{"d_model": 512, "activation": "tanh_gelu", "norm": "layernorm", "attn_scale": 0.125, "tie_embeddings": true, "init_std_o": 0.00395, "init_std_down": 0.00395, "lr": 0.00701, "lr_head": 0.00473, "schedule": "wsd", "decay_shape": "linear", "final_lr_fraction": 0.0}
Each number is 128 + 24 x the weight over its row's rms, rounded and kept within 0 to 255. Layers, rows and columns count from 0. Numbers have three digits each. The size before them is the row's rms in percent of the matrix's.

# layer 2 MLP up, 4096x512, rms 0.165, rows 2997-3046, columns 128-191
094:115142139102116125123131160113157124137128156092100127145132104142130101107150112102171130113113115101141115119110131079103142127084159136169128110158134124120101156126163119084098146185100141
091:086121124136160100127115162113090139138102126174105136148113123137131126165117121090148086129132124137111131147160125101142137155128114139104118119087092115134138172171128119095114119135132125
106:123098147105076154150137109157105075165140104097136119138131154152150129128147078147165142119136110124160113101132120170110149114130087087106096122119104126122114144181161130149142130138112119
099:171142146156101114119174175138087098065111116157162128163131133132152144119159154096133102125105109151131127113106178112148123082145137142114095075114109176157130165126157118135171172034171133
093:126119107135153108147116070145098133123174162138107134140144139160115082128196150154130127135136119105107148113088145125095115112137074107137166123127109123153166166118112149167150146128160135
087:177129134134117091114128140139143123145121050176108171112116156109121169083158142106116111111114113126133095076096142134117160126179136143089155139129144133132129114157159115092108150129128127
109:085170122122162102129090159134186154103118137098110108126131156181111148102128112134137127110116114125105161192051079152120092162118125141146132090112143109122113133155195119136146168096080135
094:122148148085145140112154145129122125132119123139120116155141136119122145140113099132097124123109133131099103108108171125083126125193114098127099124154148121153089148132178121094157125107119147
118:144122135079101155121134122154171137107173142129136066133170101081092149139138097104103118128140102156138120099091135126154143122137123113151095124123107101144115131103128127106133208131160143
090:121137129136126150112151121141119110135155137103154146147094153094123114125129153116157143108117125112159145142116115108087127135131114094125118123107109136120112162141125154118174138141148100
089:150144065118136100169094104089113104129156112109128173108120122090121080096071119083127153111132151128150077133124152168115123111061120111081156181132067147143112097107134141122146111142150130
097:153179124133132136126123125121127146192139118091128138122112094130159085136146105140101133114093120126130131083075121161093084104186113113109092157144122120105118104149138170133140116134111078
095:165137162109128163177082105111113088153099167181145120120139088133108140170091085139139147123135098120140150100136134149090138128108140115139122119132110136101093119103129082121131162176137129
111:147162122135173126142127136124133121193126128154178098099125120122137126112107114139106114133137098107101122102107100149143146149144127129130150109122172116123153134119174154160130119143122105
109:100131122146137157095155128105150147118156137119154122121107125109101117076168134120118152111121128125143126146132157142146134103093122075109092117122098117153141069156135146156133116086084140
111:127130147080112125152115165120132135086188138100184168134128148167129081142130161133136120119124099137157155101113139108122117136110149116077121116142117112066105112114135110129100124160136100
103:119101118123135138100163148112157135102134114099088108115117138117124100106152079120165165160145110120141111117122145101134135109117115105138117155095151165127143098116144090133149131147140121
114:099142141142145155113136101156135143093113126140110105056106125133137132174132133094138156089149131117129098156134144185072109092135133085130115152128120142132094122152166103072119111118134091
095:114143129120149148113185115124136145020108137113105097073088165133122154165124129115126122087109132122148109127091118102126121120156143118115123122111135160164102124148128081203111159134133109
091:157148128143159120136120162097123104112103115162129147107140159159148123117058067136154133087171159103099148165150157150093139117118127101146136148172126124115164147101099193120144146145168149
092:155115152138136105125131147119136139074170094114126124108127135137155130131147157164143123155173155123127173178113165161155117152120119087115070124123134108175132142105120109151125165073124100
092:142121111126101134068101107126160105101122158130113109137141126107163131158168094185130152109095153138105151125106100121120138106138159146111141141160160114152113155111138203144126127133105139
092:125111156189128135105136168120143141151157112129128144152115093127130136113130129176135114119124154143090169129094133128141136155103117104110109066115101154115159155098103129123115129115053152
094:140158152163143124117145073143111169134121149127127137109112165131152129138139117150121118163102150162126113141123134104143093105144150108105124130135157126149121124098094121112168113118110153
109:114147120109137131092184124135135101130122112080134120165128122139147158176120122151096128123125129149124099104134140099119124131147151120114137112116105135152086130126125114114120111113120175
120:135099147149168126054108114136109129122122098135156154140132140127182095169165152097150155124094128107142095180134097136139136161119160117120139125119107147158120105137111129139132132130149106
096:078100106124205130070114133108183152124150118161159156125140121081102141171136123130126124110160126079141147100139080154109121123099132113134148115074147128128142117134120103154114142087097134
103:115129092096124077131131159175144138114110143121100170160110136162118125105110135132121182089140094163168122118104161114130129155134126136100133144140096101092149126139149141112133109152159140
101:097112109166131139147139082089114152108138123105113064175147120129127116133148136145144158119125091123151099095121131161120145118127114146123138076174136138114145133162120093186172112141138132
089:141097093099122137116127141115105098129112110130115087118134110141111185146119116130145102114121126139108113136097143165139095139170122109157130079138158118105105136087131140129136134133115146
106:142183114119132152098154163119064098149136085119109139093125132103141111119165130172114109121118128100111106084100144144153127161142139148129101120148162119121105129154128098091146114132076150
083:123126136145149121139112120115085112140121124153135121169130103091095124148130098173108168152093139146114121138129156158131165103106116125175108087103127119128118136114122137156119108117112093
102:115116097130119104119169134130128124152141082117123160124132111137107148140149121154141149134132130099102141129137121161167171118112115106104118139183149122094148050132119097103117072135140118
094:122137094099144126164116168147131101106145173133121170123143150158161123155148112102167132138170108106126125133108130125111166180143119109168139118147134148126120133117152143147124112147151150
077:115123140139107138118108133098113159132163114150180100134122129148087137121146157126093154146126129107159122131095101122143129135099127135125095125120116109098110146108168134123101117127162091
106:157128087124086132117144143126127079103131127101121119117183120122107159149134167122085140140147124141139077086148106177164150177147122158095100114130124099141109124109128148119143164156147102
110:154133128117166110094125123135133121120109138126130138175129093142115160160145128065112175133111098122132116112138067132094114145160165106129107136117164179179153131134145112125129113125134199
075:133117109129146116119155122100120114120138042131135151085103124156103112129123138174138134118153095082115132078158114145104140106143159111114145130168104170133108180165093183146120152132129113
092:134119105135114126132145117124133115193126123115110160177150098138158149120098102173116213100107103143184139135181142135135140134151122122132141115139146123136114142121140127082145127104131172
086:171133132118111105117147133146128102068116141137184089154094110130140124076112115100087118128152096131132102149151128121128097193092161160140133117085140124115121146118097153126166142109125082
132:171134135076145122105136147152102097105132122122177141131166118126113100150151149161162129119142097102082128106168106123137137166115108118134135134106126181162098152099149136163154135092171122
104:090118132102170132087154142132088118164103128180143144140161107118133100110119103132118149108113120127128152103134175139123099125144130110089125131144108111110158161127159148126130149117100166
118:155124130134113176140157174156084137133134143095136085151144128140126168131118176110156133121117167153104121120177080142118134121113158138113137123089117119150078111129126129093092142105127097
102:091125126100174132160131130118174156145143147115131135083148103148148152110100076138129162076116156138116113167124115121100128199099127186152130142154083133152105111148103164101170130112161094
100:097130141166089172097122126102141155137118141133110127128141098117102126189152167160130116162162161151120123141125127139130121151127124126096085121123142156173150162139109107125123135112131123
083:118177113083121114062152106106186086108145134145152104120158110092139101128127119175115126171107155115131116103117126194147122106091139089164095103156096076157156116110082136083125109128108163
095:119117125148171152135164149098103149100099107153117153093125127119150130102155110181150140132147157160125121098147075093127140126128158131156137135134162139127117182129103151121132119130140106
087:119130158166121107134154147091148144133119100129105105118156121111126151121123104153121135082119149118103121142139134099102109102102106177165135123134143134105123095134110163126152154140108103
089:144119150099132132122154128108117145126120174121125143156105134142146138113107164113136104134110127150106151107162114106150088087110127165125143137103142128116074118114152107114140126121157123
114:107155124133151171095116137073115153131140136137120080153135130124135113103152112129102095113086075105122148132130082112109141124118100093111106103100131180158095136116143104151152136129154168
# layer 2 MLP down (transposed), 4096x512, rms 0.161, rows 2997-3046, columns 128-191
096:126092160225135114140077102152149132086145116151130132173159144158147101107099151144155097052129135165108115167129122138103093167145144139148140138137114115105125158099125166107097111122086110
100:135166132124131138127067123081086199132183090161118138094104154127126149145107111147107155119126139114139086098154149152177099083197172113104144118199117108147131113126139126121108115137143136
106:118154146111163092138182097128139145137106163169145145119113113131087118075111120146109141184151161124160155124146092148160131126140104126139114099098111109095077124102094086120121120118145128
097:082132120172072094118120121137138096119136120151097125142169111115145144112148112114139137161117154099117094112112103134171110096178153112158100115126161111114144143096153131167136127127153144
098:113156136185101148098122155158132069122151151150136124112172110149145083116115134141108117150135092099155124110079078152088101097139108089137148171156139147141124129129137125141127136128127128
092:110143132138087116122132122093100090115120133117099139121163110151124139144189132152126110158158144107125146111070177118129156129144122092142176100185145155133152121115120121141129143143158113
094:171077119163147155120100085159101144147097125097113137099130076153126141107094126122132089171157132129164124104092135095122140099124110134161137133132083165082134096122072117111136125160135134
114:112156112118113132141154126153107128118116150098126131095135149117126111091115142172112094103127113122116118143110188139152132124151119119114159152174141148131140091129122131128145133171105113
109:148131150101101149133190128128146109126152139080109118129150132121125146115124133108132106109131160124133114126114154118138099126189105133126115101118049126136134134134142108140127125114170144
096:134090116129120131130127127143138147126087093155134115152099143138130145124158136116096144096136124115167156145117135134088164136139111119111131108103138120161170172146130203110146132137137100
101:097150124097102169129102128092127122107185158098133124135149128148096154100143091187114171135154163098139095141136162137177103105127071093125085118126152125144106157141143110094126118113126101
101:101109138109161102155111105091109161120106087154132117123141113105138100165172131145091133126118109185162118173103173118148139099109125117161148121108151080144125111141114125091155113156115130
093:158104140118075130141127090121140124127130132152130133125134149121175146193135140080129142113142146084099116154076132157099107165137088124122135123132088153089147132134118126126122156134081114
104:147119110170096153138150125136065118117134113167091141112132121129146104148113163158143113132133137113109153104094102139152150087097085098123126183130156162134144140106171138142083120115106090
114:118135163170131138092113133121119129122133117143102127091135138114150124146141111068109131140119145179127123157118149134113131104123087090108087154124158123144102109156130107123116114102119151
102:149170130172137136118138129117108122098141124183108120138131071128111130117147141191130101133145099131144099132121104116150130140120124153072163146143130137113114132114106116167163134124102091
105:151129122118150102079143123108122093067119112100138162112133081098111137113151135121107062164110132177119132108156137148112132099124149159150144160132104120116116114158119139142134128116102122
104:115113098121133110110086109110121162132095152121095074146133108129114118087076166101129136127089129118125180134174151111145167140131124161110134128125129098121110136160100125106118169146151103
091:104120142136099075126113150096119129145156109113118138136108108111142160063104155131133187120111113149142084125124128149155129129156110145087141123098115125087136103148127161109141162094118094
103:147120135110129160113148116120102131120129118152162111112170147121123181085130124143204104135129137122112144137092136122108129096080142145131111146130151144112161118114140161116162148107173095
101:156146149098124128136126145129123135079159114111137129140088154097165125107195132141120121123127168106112143093142182102121134135121152111124107159163110117158152162106170097154075090153130183
102:137118143134093129099097103117122099124129107140125082081134138119176114100141132136136125145135156137131151123121091115155139133127163127166122157110159113151102129158116129115109138102126126
100:138130127120110097111117112159175142125120108149144135105113119128150166143136127133129134102139146143133147109075085131141139152141110180108092192138137147109136132104163113133101096147096144
094:118110117138161127132139125161095142170094173144134124171132179137133112126154134122091163110145110150089110147164153124136108148155129144124121137163108119096162096140137137070156093110119125
103:160134118100118125119116084134114143146143132123126139126099114103144169167146175085130139162084120124131156103127121111186149145151095132122095124136136133119128141124087150108143158106126107
103:113106104125126114162155114147109129119103128119120143104105145204142117158112172146147147120139150104116115137182155122121104159118130171151094141126166110118108162144124171136112132133116139
097:157111112119109102135112161152113132139061104116100120143157098130116140111137126072130106129103114152123120148155136098131124119141144112127135111126111148099148105111124107143151139148115135
105:136168113128139132134073126165105135113115154142100127121060089110144126061162113144149143161150141119107163138123107151112119111125167130157109124122095114115166133142139157133075099093091144
099:102098130127110121104109157145165093171120134164103114142154133104139112078127105125105145106093137149104155160130135081133160097156105146142130149128120139130134121090161119109091100104124156
095:171141084138115122146123108085129162140114147124120120105186140127095104102117145111138133130134087120147150123134150129143129103125126157176088128132154123145144115109108124104149151078123120
109:126158140116114130115141122088136151166090101142119152108097130133143097158109104086160138081151137167142138104134174114104066111127161132107104117161130141129148071164122140099092113104076156
088:164128126144124113200116108151119141146138094108147118098133158126133168151170173115137114127127109144086150093126132119134090146143141169136106068153117115124110116117151127123108116151143093
107:116162105126163103104160148171152139135159139113153122141091139116133135130113127121086130131124097143124107136149167139086110115104141114075123126163139123129137113108147116155117109130090104
100:148112121151150126146154117145121140133122104137137142144129092146117170123159116121126069091115116096163087140089093145110137134109129119113120075127097149138119082129131103164150142132105113
087:105093121124115122129132118120076115161150128182093142131164128134152109159138143149109148126155125110143144134064103155158072127110085102128147157137114122108109114143124137153091142166137110
101:121125108137155165128092116124122172102103152093113098113163134151120100176134102133153125177106135121159153125130109110156120111163128102150136136139102122136126160135130149126085100164142090
110:134142135174133158093129153134162173119167116164130121144164119118151143135106111114114127108125130141149135075159115145128102120178127105128128143122135139114111131150147095103107130131137137
087:140128097142122140134154113111158091174169117111098150114148117124121096104136114158130112120144120097142156151156122122130129124139131140092116150129156098133095104120047164153137148174102168
096:105111089096127149142113175127143154110151162093133125142117119122086124092141126182140136129112127135086152141126100130113126130134108124091149099087117170144123119111138130126099144165121112
089:118130163154158094140140078129177119136137116155161124123101138104153128121081140148111108094165107149153111129119121122078100130141146155112139142133175118126125131116128104121128126114116100
102:126130135137154130182122087152103173125136111133126128128150110109122169141142124118149175161187152113132103126114127124133144175088125109145161092115125130083121102115138120107093117067125131
107:093090114120117178153135138165120131116098164145158122156140116126126118141089126120093109146144119085099189120123155126133141075118124149139153078106095136137120110076114140115163161098122162
114:123182122128074175061097120139084150103127154073131132123110114117102132117142195132122158136114117132081116118132077142113143112150104125148172174108127111171151138170096104112084147133153102
097:133117114138099102119199122158129118124129119150140128133131120153173139126142157137124141120107147092118097133156128111134157138131080161121081082155110121117156118130118172116119080147133136
102:137118158132122106126088100147172102139097189177134119164150133171081115131175145140151139131146088061136148118143129142165173122097139157196153098115103134122150129122108134111094108132129122
089:142107110119132143086136121135143122155110130181137173091089126128143155159123110180144159090090092127072142122096135127129129139137135134126132131154105108119113098138102145123161084106120131
100:168183129131124142103149131137158121105145126140136145107126131108139161123090142109128169164116128127150135108164091142128131127180130167137151176153118163119123103087088094146139083141096126
098:138174139150138124122105182087155159143128150183169153159130121163098161111113143135156156131119137111108133122136103154137149150079152150113082134150139171089161075130185127126155131138070113
101:129110110106141146097143107138115080138154165121118163146181138123175144168080180121166095120138146133093144128142120181122111121093126161143114138124128061113090130095170136101109139132151125
091:114106136128114176188097122143124128140147101119104104137127118123093113114144107129133111136127147137117126121139144096115098154173156094137133119116074124145140083121084124087137095123096077